Part of a small language model's weights: 5 heads of 32 (1 for keys and values).
Each number is 500 + 50 x the weight over its row's rms, rounded and kept within 0 to 999. Layers, rows and columns count from 0. Numbers have three digits each. The size before them is the row's rms in percent of the matrix's.

# layer 5 MLP up, 576x224, rms 0.164, rows 425-549, columns 0-111
099:563508512527490578489452545542493444490426508484574497439515538508501462580418446404448531536509476454577562521496509608596478464577572440524519450478558514490504521581505457578520420396478500488475458523464461431444466502464417452379535679548562505511523497527558535491549513507565539516529479525540474533505501489516446438522473407524
104:463473465525561580614485428428446565402482443486586589548458516503509435409527440492459523465455514448412500535515460525442485491410590515494455485484525428463454475489450527548508542477520517470452485511516439515463429493380480555504463415495561529451393466496494535535505545543406545548500520485505385637515478603506586409507444516425
094:444471496469513569503469492517547470578493455470612556491525538474469598417485496487500569552550419440472455529513466443502519398489555506504443514499517518587522540454449530531473517545450456485465504472435491592518589481527537502488507530567490623531553484574401449463460581483442557558477547584524556586513395514522538505505559528532
105:445529560511379472591520459506503616490462426521540560437520513530408430605505465480499500509500431441532451517514511497553405564515523498452445496463519536487438510472453500516496552439469553517468522465540429548593537503523479504457535556512493580525476587535478588402482485519429498573582466516460392472397480481508594366460531447401
104:418451538586464489525475413504454560441506569477513429464526553434482464493431470551468475513500583586501571460499526522534423484457445471507538406546491478551511504509506514571510583533488495492530491487441545521385464493509617544484484513551506441442556412543461575510546463429425523494545561509620472495556435489558487528479478590545
099:515465658512476580473424566533555549488536406560513561542527523458473475527584538540536465601448475490534401461463543449541436470560609561541507442445494463550489564495511568487486483431534483553557450486555465600541534540472528424528464494399414484528465573425538537485529487457492505500528602539423488445435520450468563514447548475577
103:547501499440630480448480581535459560480519546502485505463520484470481535501501538394517424528516493401487567455515578508383436530461510536470513506490424527562413445458410444474414487511524577500455453564492583517546544485555579540606462461441504514516631563457514453476503584513492590542485412524469410533599415501483460448578495456448
097:413482577537507498539418485533458478457437524570391513446441571459477495475540473479489424593445562475491444518458431534426421405603452590485473505521504502525592509524530486372530536521443508455467441516512515466506572398521476622506503509538559408541477548504526649538473491484523509480521505432480457522485447477476470486490543547514
100:509435540555520446443509440515414549472610496475510510491475545456502448598515504404538525484466589553525491516483549546494450516460475460534596552504506478501478488525366580512498530545528528564430559497543486475438547502480481481584509450418472468449481519555541515553550532486431425420538537503607489382474438576493435519506528457534
095:515533500452533466452417502452423473440508572541546422455571489455474525423535502499534581525504498518506362547551425502565450472475496468413565484429550470480485446479553450427476495518459555401516468496447419479482500554536499465495556477381502443541483491469550579535546479446467481570444493583601523585443492453540489435447414488494
100:570541555489585469505457533464539530526500506392446440434515525458536506516472458587545442476436574453566575536525505393571508574445434481458555526496496511544594615583597442470505523463484434535424431481550571465515528503538510501379488542481573410563478599457567571443497501518524501531491498424527570625467491519532439499556522478595
098:511514470630509513556448496425500545462504441491511532453435465493457609502420430512559489442520524517452457473558480466424543492472417449473449411541462541494491405426595589519510496608412469543526551522530627427458577482407422521479505522497468483473464534453446422512536509526527492573435471491496552415504404445464421513455465483535
106:562451470502503550533424401597434425427504493498468492514518517491513531566584479403452527487558546534525467544432513476453528420451458398550534513503486426569522530434466596478454522607463443546479471471507446551567414456516597559468434545454580515401499488549483576552480490504546523545515424458461296522479496459486496540513546522412
095:525507501489437477595454594486428539534525479467548614486542557489626461528509441465510483444533567602484460576530388518575412438469482432427513422554566529538480601528446504478447486596497528484520535493512512512529511461485565423538528470518515526459474576491581491561477451400486490499446501506447425513593530491494533472541500518429
095:502453449557436494477517483442458494500452457467498489551504486492422475498559460523435479445486436528461488507563511552483398324481511518539488462429412516591504641443445501492488530569472542528520538514504419494509502491586521511501515423523508485379470492399457462497516496493443497525503418517509448548548440445528508465361519502600
095:502538453555487504471542482446493475566485527453476569528446472565392521464556495518568590483530575538472451510462498609509596642517486479421471484566466449455508537493459495516535492594343538528512472487528472441477551445474447518482467539542604548518507527502437526555454514483409478486524405576407561554546489486436474448432465448543
098:521503498479482503531493575461520486591481504431564545464455459410528579486484573526578503557556577460455488472468453628530499536545505529398424496556462556426507491498489581536459473573474512438527504568484447498523443480564510582491501549441438534503455505479517615519503577536505555526562473633495479400525443445388560531379426464504
096:458468601606572553533504487506561571474549487495492482555468438455529509550553537498444513499507495533502582525521554467474625511486572519482587593596402468483462531488410600479464493492549487602488501531550557497448574378575487416493515370449505558444500501451572550532544477513524476564499532419501493488486483464542554450463512461472
095:455516520546528339450467575528457488505485457518561547605472501459457504553464564483459511535544535392497426507367502524503556540452523492515491561500552543472533534446538417539419548555361417589484453454503506486541491470529524444460535478515532443446390564542403469452577452479468464409451511527386458453514452485483581508498552480498
095:535494499526594480328563491489569464567627482446475413539541452510472525557539503460518442448473453509488545569528538512517448495553523635465468488446459545527464493578578571461550468545517482454590543493521496564464559479481596523432645461549505595471422427465492446461591445478474482522462466427511418551485390568477472504505552411469
095:538466482444565472565540434440457391517540530461480493509509493557560468423517534471523600440646472444538502494515520530519488626523512513426441465505443537477512525469543536564473387545579551521504564454549487537534560440535460571473434513517474576394551433510425448507388499487438572400497545544463511534443462543464550332541475503559
091:550535502523556462436424556504514603462479436495444533433473603611568550501479479416469504521562479547503476539430546377572447489513516541525464465539458499429513481534368570553434456380510463460539418545513501465563517399476512448557515483501506565579582471485463531516466384436589433516488587457502593379582486473551528516486512440496
107:446437522443483563470510459478470573556509556532515486526598559483582568533439553532498488539491506476419503501491539542483464445362454510420580571496470437632561556581479492519459447538476378616493551583555541511537443534525534442522481539506543479485545483563500589553431468569468482502474511440501510472482474503541531551510426524582
101:485589589571532582424542427470427542408483532485441404554496529478548489507439519484607601469447446522518469445495468459461494526475405410569542537466485544511545505493524390416465482465387460580581484537508576550598475554540432476492534588505443497425498462540506555533513496498502419431413599443548558482451488441443524491558421497506
096:491473480462549564549364483527518559381495519490516532490461439539458537473493515405555482494588490580513609600562531496487486538579470498512537508525531522509486522474508562495554534490531551550573525394505521546551530539487508482528569455508534409559544527635494497483409559503366517629448509453458531383428540537500444422541515414488
098:569547477428506532405467541540524470457493455446470469437507461539522558416507494532484505489482525449419523558511619508521411561539398497488410492416539586474440428473457433429531494577535467593476494464548501560640433536499553467524424462493544481510573479432552514418426473457511497528434446482461525460473502550589442437506440460502
093:528598513579524568533429517472488554435454434489519447548522490464463525479488456529517540465596488373437508560458431538518517620491455552472501526506510557449547466476478524466474535533497496429491488544562483565530457522376454602575499503541489483542458442530522545587483429481465496495528531461552590420550512474495571549426482472484
099:552525571434468480543433485471568426521497496474578490536496547541474444382403467516499499397523585486424542472456606419524529547596570487493455458427488474542592481461489521569472482464498566502475520515582546552573543501472516423502522463560446465464476541482471502516538549584474491459423430457503501489423466512526562448496486468505
091:537476590481591491585517469493466471445456539543426566509527563477458487525489482550476535543386440527479525517405506499428465581509484547530580428403569483511516469537522564473577453420543448488465469518636477505527582456496550529496532494467495448416426442524505498450503526463593570470466530460570512519459518463452471483449566414508
107:459518528567588448536540532516584420577437479477468561457501530439535489511577480541517496542533526458385368472448462485544448474551422513477522532565415531511513457504541464421494448540518450539546545516503490581446554479373508568499570529445497421425545566433456531568379451512478454505596555510440471425543456405494450526523519431552
098:453466545392417485539572493554572481513486513508517499523480514449612537548474546415532474460599595449531536495520465425480444354492419461489532395451501459525393575605507571498533543528490437643487502525470495535533615544495507488499457619513468573487422503497463521524469489527493436587524517510398562530617477461510505385535566489483
115:478443538469455513424458390490489559487487466459515522563534492482496616513473506540491475484611480478587377602511509457421507566466437526543545484522546484576417475574490506539475483551471543513478532412548415446398494482631459509459498501466515568464457565496480560460558574447541583493504418445498508592433413551467507510557550486487
127:502527465449524455441512446481571498526541482501413503442572543572509334479471592446571370537512494531535543424423497474473470528431434503512469506439580510481532472501422517435442454550538458515473486487538415542525486468484390524488461540461583429499444529533476589581530499517523449477446554499512550502510473510497372529385496462569
093:469549454530507504478504471536556379484526476618423590463447516460467513542508482595451523471499496485517523494431612511400496517507463459420565481437621450464446599525571573486477519438512474453506503584525531451438514500528535437501623448535548484451477497555474433530445424489445519511592527472523480466485594503616559380551453544505
103:519393491523499559482499452630565521467507462499451508406485446520494471487593426453497458548510453473528483561383444507501529517474590521542557486511551441484460398605518500398464501515484535563516394478477449484353444555575513542495596479476544550453498580512504512451474559577475511472425515570568499550472493439494562446543528519575
109:486520507442494495611507520460517524518382532478479532492398517462597512597350492463469470498468560437414487526512527583487491508556578596426396542536477436558475507469456538463517492540468573618554392509590528458399519431546551487478505603529482445590408419522508477495538516523483470431534407474476537527603435476530429469398513481481
102:541503494456626418356465544468497521447474502541607500460416536521429478475493521581482533558467521482402578518572551513465521562475452473493414491504520567509536602422479474556360555462470508568579489491500456426565565490426438486501484517377475591553429479531556527518562425557518531519555468529509440505456484573456507568520428409499
105:570507476572541493596450546523559444452499562478449576434462507435451439584511489492516487437471534502478469515480463534519583528470469516490535562526468552492489498599605513509528524536523499499456495490459475499532468483504577521476512460451447474538504570546581499458429475393530448480509460418543494497531482589502359473557622485549
099:464483527489431503523521532463530543512471530536511435539470582500570546531485566453478546451543486551448464556518527571541525473560527367483415605445508473408505511499461486429496522479546565439450502531452478554455493463531485474510505425466534506564576525565486531452418474465513459592459521436507590496421564453567476483521443494567
094:529512490508514413507505554516511567540492521653540581509454542614476546445507493573545507538517503466435594505489496584458525443544510566573520520490491488462501415531506561496518500512487472462471479536460570550571496518416495481518551577556488400612485431502456502551557553451493516449534433435502445492538523460581502537456497553640
099:553474552504504467461434499530467472555424562470494548522496664522418557454510535527471457565551477486493487475446489465387483547443512496564462477517483529480489517501634502557513464538507506574498491521527517466469452548445451481592556485418506431483572482473489523447536537482498526516449526491539426616489505482516431491449432520601
107:429557483449458430505500458448430517526498427435475472475421524485536484521567477572533470551548401486470502522502491505572384470451588519456440430499442557494543525520501404603432483554571480525392631553548486564518423507567536543540461485466481443324483541491420497502485524496410593532501503511557421528518469468516471439560519474501
106:552475576479538517534571496541460478494502513500548478440542522537588605528465404507523444567460539454447477508584551526493473361440549529484450537483420486504453455462508450410522436489512382483489509569542509485535441529516540454466559538527407551467498427485469494504545541486508556431494426472507470509555462460408600643451413550454
106:518519496454520519419483490562514423467464481584394567424536569537461372500464598500508499536496516506493545484559580486549505468482522533577522520560460493503414498488452524441508485504511468592468614533588430430480508551503464471434533514520644477532438525477502540534478527491576500457467463544557537431404436533463496513506558522485
112:518530473408522478494566480512540487583567458525449477496557519492429495563518497465457501502537457465497521451525526442421497448457473485555508436530604477465458497487482472508441551551473525509516550614418560454508425432505375494414489501519478509510560484551536495465486511610449389502478441468531536549544514566445495513541456506519
107:499436415509558470485541577529525553589480497552605493603478486515452520468538597489508550528476427475469484549422446446426486445547478458512408512434476442450527514569473523411531476541447458546648504522433473538493442494412565473555557450504513466514528540513529523482504423593518500457506503552514445512452538559513456509462640440423
095:545452545426498343414483509498491486571487414476571510427479482472507493529492472529481494518386466474483518491481433520416458484455481490554505523478532507495592450493535572469419488495437489550499511483450520543433594505464431483558572534533562478495451539484462438422544582538493511539531595417490437484483535536597514486443518496516
101:633510566521554486506539499456447531547516569553363451464560474526497434555547612473496495477563555555499425497567431479493549472584503539588472486520585552521610512546505497492438473504517459452439540471518502492451491450484439420444499535475412629462452500498502502464490509469664515554485472443494475523490500545492482506578426482393
097:511586507493467434493486573520493474544521418412539471457493465435542504415535589505449547506511516559627420532503563575560548503453495586549494401541504519446582484508533525485488539504508502460590542442517444529511540427503458453509494423496523484359510596451543522469571427516627456491538467530463531503463541485549511486522569487412
109:520426439507444463471401474481488505454493529509549445468477476493441496561504565515467499531591500523571520513438505603540486537529482441495544432440500534432504522453452552497538464545653484492502486563500459509548525532619480570478469559508571477514440511402566546591414462432501565563566551512477534399458573495494485493527548539543
100:475472416415537504559490418568496498551535502515421451505445493498508527557455542521476473483592504534489437500420457514415454493529577514495463541505458541491552554468411528488584508542372444551535555453613488495466460529424551576543487516472485475481457518613534544591521444528528499512503533534451481576450399471535468492537504541591
099:545442522618454557480485486505457512605497488415462603486550472430527466492491567449470524537534508483487449508519582476507559501430448499479492531581573489566416496545458488510526441556511556478517483487509453475455504412628446542568513491433517538483449505520596470454494504559538481587473426465456554538477463508447563409510458513473
094:410465515506469521395499467477526555511510473583511485430566518561531498583447519451533467450598568524534528528531430529502538618547441492431521554537471588450474560563464518494406502506474465602482514508513510449520469549495494439473413381461541505463469549504592443506432555507454515524488561536541572555488488535527451551634480449468
095:420572580526550627579515484437407476545577500478445445625541509507545523479496463530580523489527484565437535531498563440496550438492479515524547518493391499503476465587495503527573557479582495458521494502431451602534531460482490438539419475538529471566513460474535496534519487446568463550487530526502507540468493596562467459418483533495
103:474512504501480533598490502532475499488555548481429509489502530437445502504510494538412450483483531486403516555483550492578567554539506459519604505510454482507498495568554508443578455483463506470577478482478393408425495554434539541549481492534522506496547462456436489517539458454470575384493488450487440389447538478570499495503402578531
107:618537448539524434513517506458514468525570465446540465477527436555504432592430494437534480500614429473470438606425540537533458526553521527417524526482481611466543403438536544441594496489530434464538433544460489464476531547537457437527507503483528555427483566541520471472496512445499574511497447556578366450546544509566567519456459491463
096:503537552414518445549602544490583434507451563544435430544463544590475521479502600400560468515510483473417459454525441515492469478432520508482417493507467569489511657485524470543468486490486468553502561459495451553539466529540459495622532510527557467524568497457383419435516553491495629510592542554576537557426542470512408563553452519457
093:451536444558439487529468567458446494405508390567415440469470575444475457409548510503475537388533492474517550447491543470506552452503506397539554502348462499520530385486467499575475506556510543508503558562528578436547520490487467521556521481488412465447493467568505478535446463552519556570482524475457478544496485552529467482542508464496
096:528383483647518503508396550510517536520596566571483598443483441475527490430492415561516442514523535477471481553560546556488452569519523479600455536451586573482498443548462523496498597562386518514478513476474539460567525477414474378367524441460439516599425614528550490508492486486552546556558491492537533494477505521448486533431465448502
104:487569518498547597450555542461464485411483489573520603599547324417516479481426476490573530499444452524510513536483575509555526577488577512437506530459442365476554517522508487523445464534511459517406537541491547549489469502554456549551463402524573525496570561395563482437541521478580509417523602518563463457439495471491515511462495465516
098:505555448485459522464473473549575492583515492431520471515504530549488466521513536500509541426408491450532493514478460528463365517484546472485479480434494551483533422487599515440490353493369484558536482522578479436551492541498538504535447490572418494555580493555571548531514463563531437555555498525457639457587470543565523468542408483497
090:534570588542505440505486521545562593537478590420594455443513483477476511541425482585470499509377346457482497562502554477558485440528543465497463436549486534514384509543510477537482557445472514402474530380462503586427481440479557471512510441491486611543548519513502531543459566545523416440468459447581505523427536555544564505484538511407
103:454481494434505498538529431484455568452350591457610533491397527528496483511489447498421570536550464509535466610560463535460479475557577463485465469569587543444431432456570463460492437530487492436573519529416439523461504596508457445563492601491591504491454415534606509463545484503483531478374432481475609595555519524455536503576512591490
101:491453566443544516443526557529495511589493542502456440461543543496488558564406442403477534508374501473582492427514537429489443417519394585543388453488475446481460499496367550533484498535491525483555537563544510399467484510449601575471611455451511441517534456566547525479525548515483503480549483529454508511458482542529455499516469460519
098:436573437468530531603414449541498584435395527459429588562428472450556545586541515502519547480421609571532534409525470433512577457505536521533475474421535498572453525476561502519422480518476481522521552374496485526470586469474438476505466593464537476470498486477612549563636490436555493561380485485463497537405500442455551510587514514477
097:463460455465468501571584484475439518446483488444513555445608544536580420491427528540493452555409452468393570460496467517474519407504387550495544525460465417452495414444480481470553499415540396435559450480552457431568552528412486519516524550502483556478521501420420605556482383578533551510526544532447500566527556465520514451482447493472
097:516492543550481508494493458483553537516513495614570520488555523554527530455473503537577516438548590527421456513523545505555530441469475508541613474489476459489576519470473444478424479525539582527484488596439534447490513539486451474492460541461506486441560498454438417477545472447515465532513442504493455493481512467453490497468549363421
100:555551527482436539482539525529543523490435537415510550464435414554466495500501412490470551592548506485527486490436531339458497558475491458526404487505535399445479554377490487547480491537510509547494610526537549459543544492454439496511500436491492522565591484592503503483469532471557534532535562503574534496493414519534484524484486539489
103:544493543499499468417577520455518470511527455539454447456488525467455445586415484486433519608402446523569408493478430456538408512528546451429398522456504530531499439482514482477545517540387567412466516540568514616529528431561401504430466509521550429420478452495539469520518515505426483573493524524496587517515520567454509464481452488455
096:570477502579540546469541475531536513432508532487477512463437550410429432540503524475416497494438470564511517532521484440511529469538441455516418445506572520580489582510515515601536509586563458453490420622520440475483497498547502530458443454468525658533464522581368449465437549491511570493420502570474525556464539519514539452520425539419
109:630560566531417477446419511455518488498443476568494541515467434476400459462466580586521450390487432473537388516470484583534421479474555508536490472426436539417546516502601449476631545520451425513499459535555524466540565489529469612598502430452454461448521417568528481548539519499505496507495548490519544456586597599486518566490384470509
100:477498521429492560548532491481551469512484496508576371465502558465529467481506505543529434449476511560555527503528577442527431595595420416461479564461431443504496525532441522417443472431463540447413511363530581517413525471449476476521527514490532473443537520505539407534535414486543495428474404498537472523473349409421442449494466520499
104:515453506543530565478487519518538542470538552582503430420459493585576452569468551464539432524483467577550431501502430528601492475547466521461458539573504445485538589491533447488549527392464455501492547454418525456482557523496616465519460520600483513460558472452585501534493581563510525441418517556399505478458459485511533516551480527482
099:599409462476545425501486472525505440403557456479458496459508494491461605465511572509505526476478475511472649482432514506490487486456399441480455607513459435444484451439532520558505500468474495513555504435470484493511600530534427503507454529487511536503462495584534534411502535506467536582508533470545430592443475453515486528570463567450
095:522516584465528480445430574538471539427589576493497423470552471389444520453611446555444531447514478533441540613419543430451473467477545526478471495549489504473532582453489541596405542545422486512521509485478507426483453505517571513458518473543515563615478545488479530477483489458419452566509510597494461492431494482568572523489516521515
098:469498490512502540457439499540495507521491506461508521520451516545558481426449472415366481554474485389439498521489410404503627531484547467551505518547524386522472513495470524455470466440474560493524444515448433594426495504593432539512469545463530472440494491602416484598463508536507540519530493507539434534564461646641555479465458527514
106:484395558551547558496566538428520530456511534577516585527542473483443415512521501475364532481531594397468397515471550531485559527512509394528607485432508525531474476471547444487502468516485441447565514591554601460508530400476474476512457548542460571484469574464583459472533489461533500559482512460434548456588544525482505404530452545484
094:482458519531515549484463367567493566507452529479529662438548448420527428500579461565490475615544453521499538577481536493477492518518446549507468466530500533425492548413451474461427548539472467524456502487445573463539489523416517459502438645508466594518530533499481403457443463654503463451627516538492517504507531426440432601552437505511
096:515540448502474509485492498554518438487497494458513380460552490444522471515429488484490498378411521485560539530427414451507515480542527457571524562457416578524555517578490550429585383484491579470583426546498547532559568511468513532522502490471533606545377490500428559534459486513527451457535510559431460548519487468490570547563549431432
101:509504552455447527486466488491489482418564465483579415522445376535497411405457514508488498478495530501477522512483502509619464450511533487461514528525388498580558527475539497510438507508564503534572486431529554555561503553470423492473486477540493454429454621483528560468503534493476531483520495463405435540489528519499477531494535478503
093:535488553462369487399405503429416471448453443513591588422540556468459437438535490439467525459454521466549595541544486528471484491606528494526496539428446447456596514505453489530502517426525485575490466588515458485569575590476510545537473520451572487385533512466405447501454478463559479481492492477533462493510493480523528519509444517528
096:505532510383424419483634517547420542483461481531509561471489458529456459601502491605451515502524513518466454489518460452499479582537488507452562340530528535512512469605491482502427487588509546547534532498538578464443408518472532539512429510455421394468479551500505600549516458510562570540529462505489541405631496466501494457483500464558
097:520512535451514488405466529488456499475416581525566526451422472448476526563480436539492526525532488493487440456476531410558515496547573500435465463478441487612468445438500486396585501473485485524496516465492541569508470520455545566554617509433557466566465477403446458532501543534489544503466504556471506530537541520489440557511450487508
101:475516503370553526468524594451484470536511437406515416499496541559573471510490412517458453415547537495506423519593511483505412505459420527429509503452521576452541530545481473532477585462529505625491532546500454516551557494477554454508565465507513469455518455475572455519567435514484472556594559526457511535549478521548497470477431452468
097:484380461542540563428519550506559519509511534528548575417524576485454446516473433520522457528544483462479470519463519453380473490458393413479504450459575452544503526461405417532483523511477590442556546525519572454511512490451518585511476475477444536513499510525527433468480370432593384493602524574526435464542517519487506510544499524563
111:425446495397532422530441504573481467489484458459503474451516548446490498508540503552508516461539528441391556530466528443490485548542538538474603467461437378519492395516458580419523455461571523459460506546644459431535550645512458596470515464527509548480567495484484444585511556435531483456548543482532483500508589524493477361474497561504
106:533547369524574515615526498527535597443505580489554492565445496491436435603464507547484462476596464487489478496415537507475563459488504489504493458405508542550475443499522519498537505411512444540503499519531472444521504436480504539480412571479445546453511465549500439483439619636446515570504486584546437517481513559580541481536566507492
113:559467447583413476428518512568565457457568566473517504373551484427450477476399440467442569485535497540504445518533456422416517522521479533418515532550485458467451532502533514519436439511456546518505487507453502465548570483570451539476553468479621417483433464391568450446419556537512492581504525453530490493485516411493523540484441459538
097:532452446513480515500485593538520536535510549460573517489486541414516520499597557481498461468576422448519488519466522450553507544574502544550507505532598422518410411578445452491588461413560572604491503525511494547458467524616490546499507524479556487527493484455407434490559426570479501466491464413493473623542491499564513463537472535475
096:527511556573419517499503528523514525511527517575485532444552495422537480582442422487555555449477600482462532472556536516535472438493570451409546542582404448456551428542474600408426545416465536549434525528566498457576477511518477543514478511483461485423498469576466507502540457488497517482454460526467586407497441501424547558549483576549
093:461515435484511531615460559493440562610429640495489476459515552503562503461518494545526430553492537554464477524570416463550451554452543547471419531542547506561579488568505520551469489565563531419494611501442523445390485507508466498521471450518459572472560490468532547531497514452499506449482510519496452497443478553506485522477484500476
098:502491528552542443486463535483492541535510587560525424422492530479474574368471545469563584578530513507494514526537524517567519515497492459493525373514437488488490586504409498522528494464489570395507451523595461611455477493518543446359517418461471533474489575463513469537523522496555540596533459393406463437498515513478448359565539503444
101:455518555565497482475508520431510437492491593526432486468541481497423448517569465429460466489415550414553489530494545514571438552481534538496470480515467478552547398594526540501490554455499521431418479468444452490460533608480514569398575487427586529456476585473494593523545530503429435508516502465488507430514476544470481495458465523485
093:486514506583571485492424518563489422631582580419615429472448443465541548467483528494485503520531503492622491516518531527425458524528422470545470529535454595484383470575488598514528505508493481449509574434505530519466445454521486537526503564444463460495575498468595561487418553433445541483439492499614440545517505484527432501442544471521
098:570494482540430514519411519534544576543456487498558521549476466597473486425545500561390558497578537494552592577582422478463597467450476480473566508477553506484440535470511437476450469566501511601530433502545565536468454442457623483583558566502478356445510450505460484519533513590576502504516499445449545589516508488551563436530430515485
092:528492545508400496500453478514454470569522647558479499490567474447632514568511504664507533494503497469585519452495472478496515572515470473501526520457561560618539485525460501526547525438576532519481570618544431450483492450607500600405495605529399479548476517441562530428507568533547418541513455531450581479522466460492522494525479516506
096:496556481466425434449592574493537464488474469403479494624434553495523422469546632502464464453440465492507458521480462460527470532491442503576420469480546518520471532546476566444531479487577535492531491552442463405516429539485499417483507504495496523626477472458341480415522532562541423480507549494492353573519396589451529456514519540522
102:543478498537473580447549478474535491528488546467470542493484391534512550537571590467529556447491512457480458569534466426452506550500515620453582491445451485548612524434475516502448411515420454524481458452485460532478540489433453473547529384474519457399531536569471490472409428536596562420370426514490405525450536531455510572556513579465
099:474448521484535494580488492487464523491479534588550565460628509462444502539496531500502502570444463517551430562560540491507526498514488511528504477522480480457575493505478562393448486445480428588509569479531520501558565463492501499382552439497451464565439466422489478532539564572433507613527531560461545507495559525530500508457487467421
091:502537428543525500497471503536571547497537393519555501534477527369621501502536494560472469528462542424518392415556487507496510547441483504565551500559536530484494427430443545506485433480490566445567481530561564569391512481505424534517439491516513424514527507492480456502581535484423543472398529475475547462579477629591520440501430462415
105:569531544488581470543517505503463539562474463447523541550569464441457480503594582582525438417418429505536477525466393552486488456549518488611534444496390583441483549469494510599443562477528515478483418551494480505520448534517552516533538491418474569533548480516627524490532492487370514481470556530520475510562476479476504496469493577435
105:516467573527407440432460493549502492512473471529578572565427490527509431452506518387495593525545518526506525426499616500457440503373564486542343359451418609440531541477564438550527496505532452486458488510531514401513529486426490436484512549454435527539455459569527429560482531445457485536509498550413508576600582520496484571394444521482
092:485453524506501521530463499471492448502400491489515546467449542410496470504480562534486510494419608532539458375573628494523513464481483604450532497501488537526453550488503496520446514451512394555530432453554516576495531524465437447543577462538479588561518514459550468533471544573427506452457544468553573503466499419456458485492405460433
109:496505496498515546504451510443475457514472525492492493491427450524561475503538486513523441563483476535517431433504442578589499504539461531522503440463414510562465481468499391515419600511484503551470467426576474526472515495448583447448478525488543532481397477430504578545501454553443591524534473552471537531613520454477439511428488477545
106:546549554460515531574513602524504500456638526483506493455558546561462501439507451333515535491509545491466465417456464468491475553499489449477569549463514429483431377481540466451439515453480413591493603532512491474551493592582515507574560502470537464480523453432485540487533537517545534533469592632439401542599528518519396566537539493500
102:542544518526435425517540441491452562487479517505495615403525499466506568475546478490523488478518425433440532530452473469463460524416395495322382500501533388505520506421502521515517503485539418502554495537512545537583459481487470420470504510459525475501516394509475587472489478578570529506495492534488500539564494425506459480462483492488
103:542527414520486513479487545478457613476563533475594463557423437533484527453443490469489435527551560521548499531515525564470493522500512524480434433512519591477541465501485550441570532480584406476497589593532587492532575542534471532388575499543511507516414484454489466535455434527409530472489388599419482533577501483409445479452445490523
095:455436481508590494622490521476502457569573493453511506462527429424589489509536490527437555557422508466476435498403505519592441591565539544507418475486453565481486520485432596500442473530606451609453398533472513524457485451507471498518529426530535585584431571581459517497443471468487479462522541502495525442516477495559500479561554430524
109:540527464567549460503494463538558531474552464532456477533579459549557527454524493622446502561494552529512624513485534426475556521510483396462512505437524562512480482474444537567505449471480412486455606497469432272520466570510528411500480499562492489509566438579520514558489548479533433521605514472452493543479472467654479532474443570597
100:486435600437440547512484537394517479411539351477399549582520583534498483510541536519569551513497459504447543517441456538632478429424550454507500445449515543444548433518505503522507487633453467547427504579502459456541446477505527533434420516469399530560506529426534540475514513547548551504426541468578519584537490516546553484542499474493
103:498466519517375510480477561525518472503509552548461506484519515425516517503529554494504439491465530553530512452499558550576512392604514517495426414455493489518528533454450573476569593464493518460474460469567568611438495524520478442523591426507468491545510499517504507525453474548479410495533430465487405509617503511443519434598484406526
105:507507559529425513418534488477476448530470570511527545479478548585501565453472562508484495443497479460476459431498460479496468582496520496554495422473449470382454421578593516476486485540368441468526528497578511533544554522467479587394474461525462564444565590519483514470544479526606501527504562490463441506524443475466480454468484555588
103:533459443481492420546513484509483551546499500500562635429524479533418538552500534455493568453448444487561635480517449565465570442455517588412380513565436532509480533486452444521544583482437466543468526375548427551519505502517502463558512570544516369456467539529575476503510493591532537524481503477581470497525466464436470437508449447503
103:487552458516521459502560516412498504506530507422409565441504491473557558522556455569465473435535480513424473489450501513561426456483533528564490550451536469534501440488529593522514510403434512574441542483482370447406495557518510546496450562562546502528418529566492474493428554553485531564555528478583424474478534457674386483524527422528
097:550529520451492533527421359430577501562437481480515472490541561529543522542541464461465571605511455479516536430496470460506446470545521555524497543459465523516470547491485614532500481488502529428564470459511485603514562558572525450466493572500552557479392602526509423512520517411499531530504535546536477506514441483449499482551563499466
084:465466506482560544434429516418478499511424533467442502391465481496488486594531441567500543445435581479576499494459492578517511521428544549492412481497490577478498531471449503454460546442376417580462506481543510464555543559544494508519463439484546566552479477554509423450420468420483522560558442448553448522525526452540557469528416494518
099:452554544450496549552521513489490537582511445446478485495484386482502452563486514460424516452587520548568389508444531558573507404398425494460466538524506487394565501453550479445507524547463503546459522491530505564453452476385440584508553439523519495453626534494478520456527446464406526495486482578594454587490544438620514454533433539498
102:484502432538487546541474389474477416477547519554513408570447483587537462479482536510552482528575381551527549545500553335498499411534485532522516495507481507614472576507505437592478532536466539562516453551595498440479529580462547565478438533472455475440501496454477562439489466460537616523478530510467467490412438475503446522525539502556
099:402467481499410447553557469487504488474573435492611506495528456529410496540540439614481467523473491526515536502543388539472545466524506467499451457428546480509508562416568415515583514456481484582493547519485515604487489542423579561510437364538491474395499513445350509475563540529443619480511515529538422541504515500597497469456559458631
101:472513470531433581421552494559600567481479476525464549524544533533403459436480457514507467505520511474491418400510498482487583523555487373613430599513401390399504506564477443512506524411532518483473409405561558481523583494515442443551500576461586542551445520538512586459619478552523447455483497448517514451535502571537498528531446521495
095:510469539481444555475468508516508504517523476514535525506507454517516409480505373456534511443521512569549510504450418514477359529449481474558524496461582422615453460544519560453454479578592497467430449569554498460482516550523517556473451504510477553567498612463507445479531558492432460437460541462587492429515558615403470514504450479509
105:531592487448525479519543534521458408501541483460511629527518549556468608482496557592500531610480529572456472442521500481443413446480507496487500457536520436429521533559538566357472466543490434486518512577534504519517546400498455503534530483403470538490595531494571511425476389478534586505517444531469497486589501425440573486521465447483
116:416475452523458513501470459461498567527530506560441595468564442429561497443536514566550553567496535557499415489632518510508513496549540529520546512470515490488509563458469447510450512546505447510447461492497488576493425480450499416505443404526492529535431622528502532476599542531499545596519437523493584538487574520598485565499535507541
095:479419493474550529496438497571498448514509490504530479472492526493548555460502550554492554399515504572440462494459643531408508473509513403547444520496478467502490522455461534435476528556522468526462462460573543417556426439525456581480516485510460433533423575543485475495551495527571582446576585561569548498502493452470553489368545544499
097:561499417483515569478510468508576528497508471419527504473554541503527511502557461455450524522493491478490495493450601527483530507348447642498493530469499512479458467587544543546502455483544513413438485538489457521397574603596481477527497489430494500496465475523527512585432463453466376523432312502582510495554459583497466515539509505560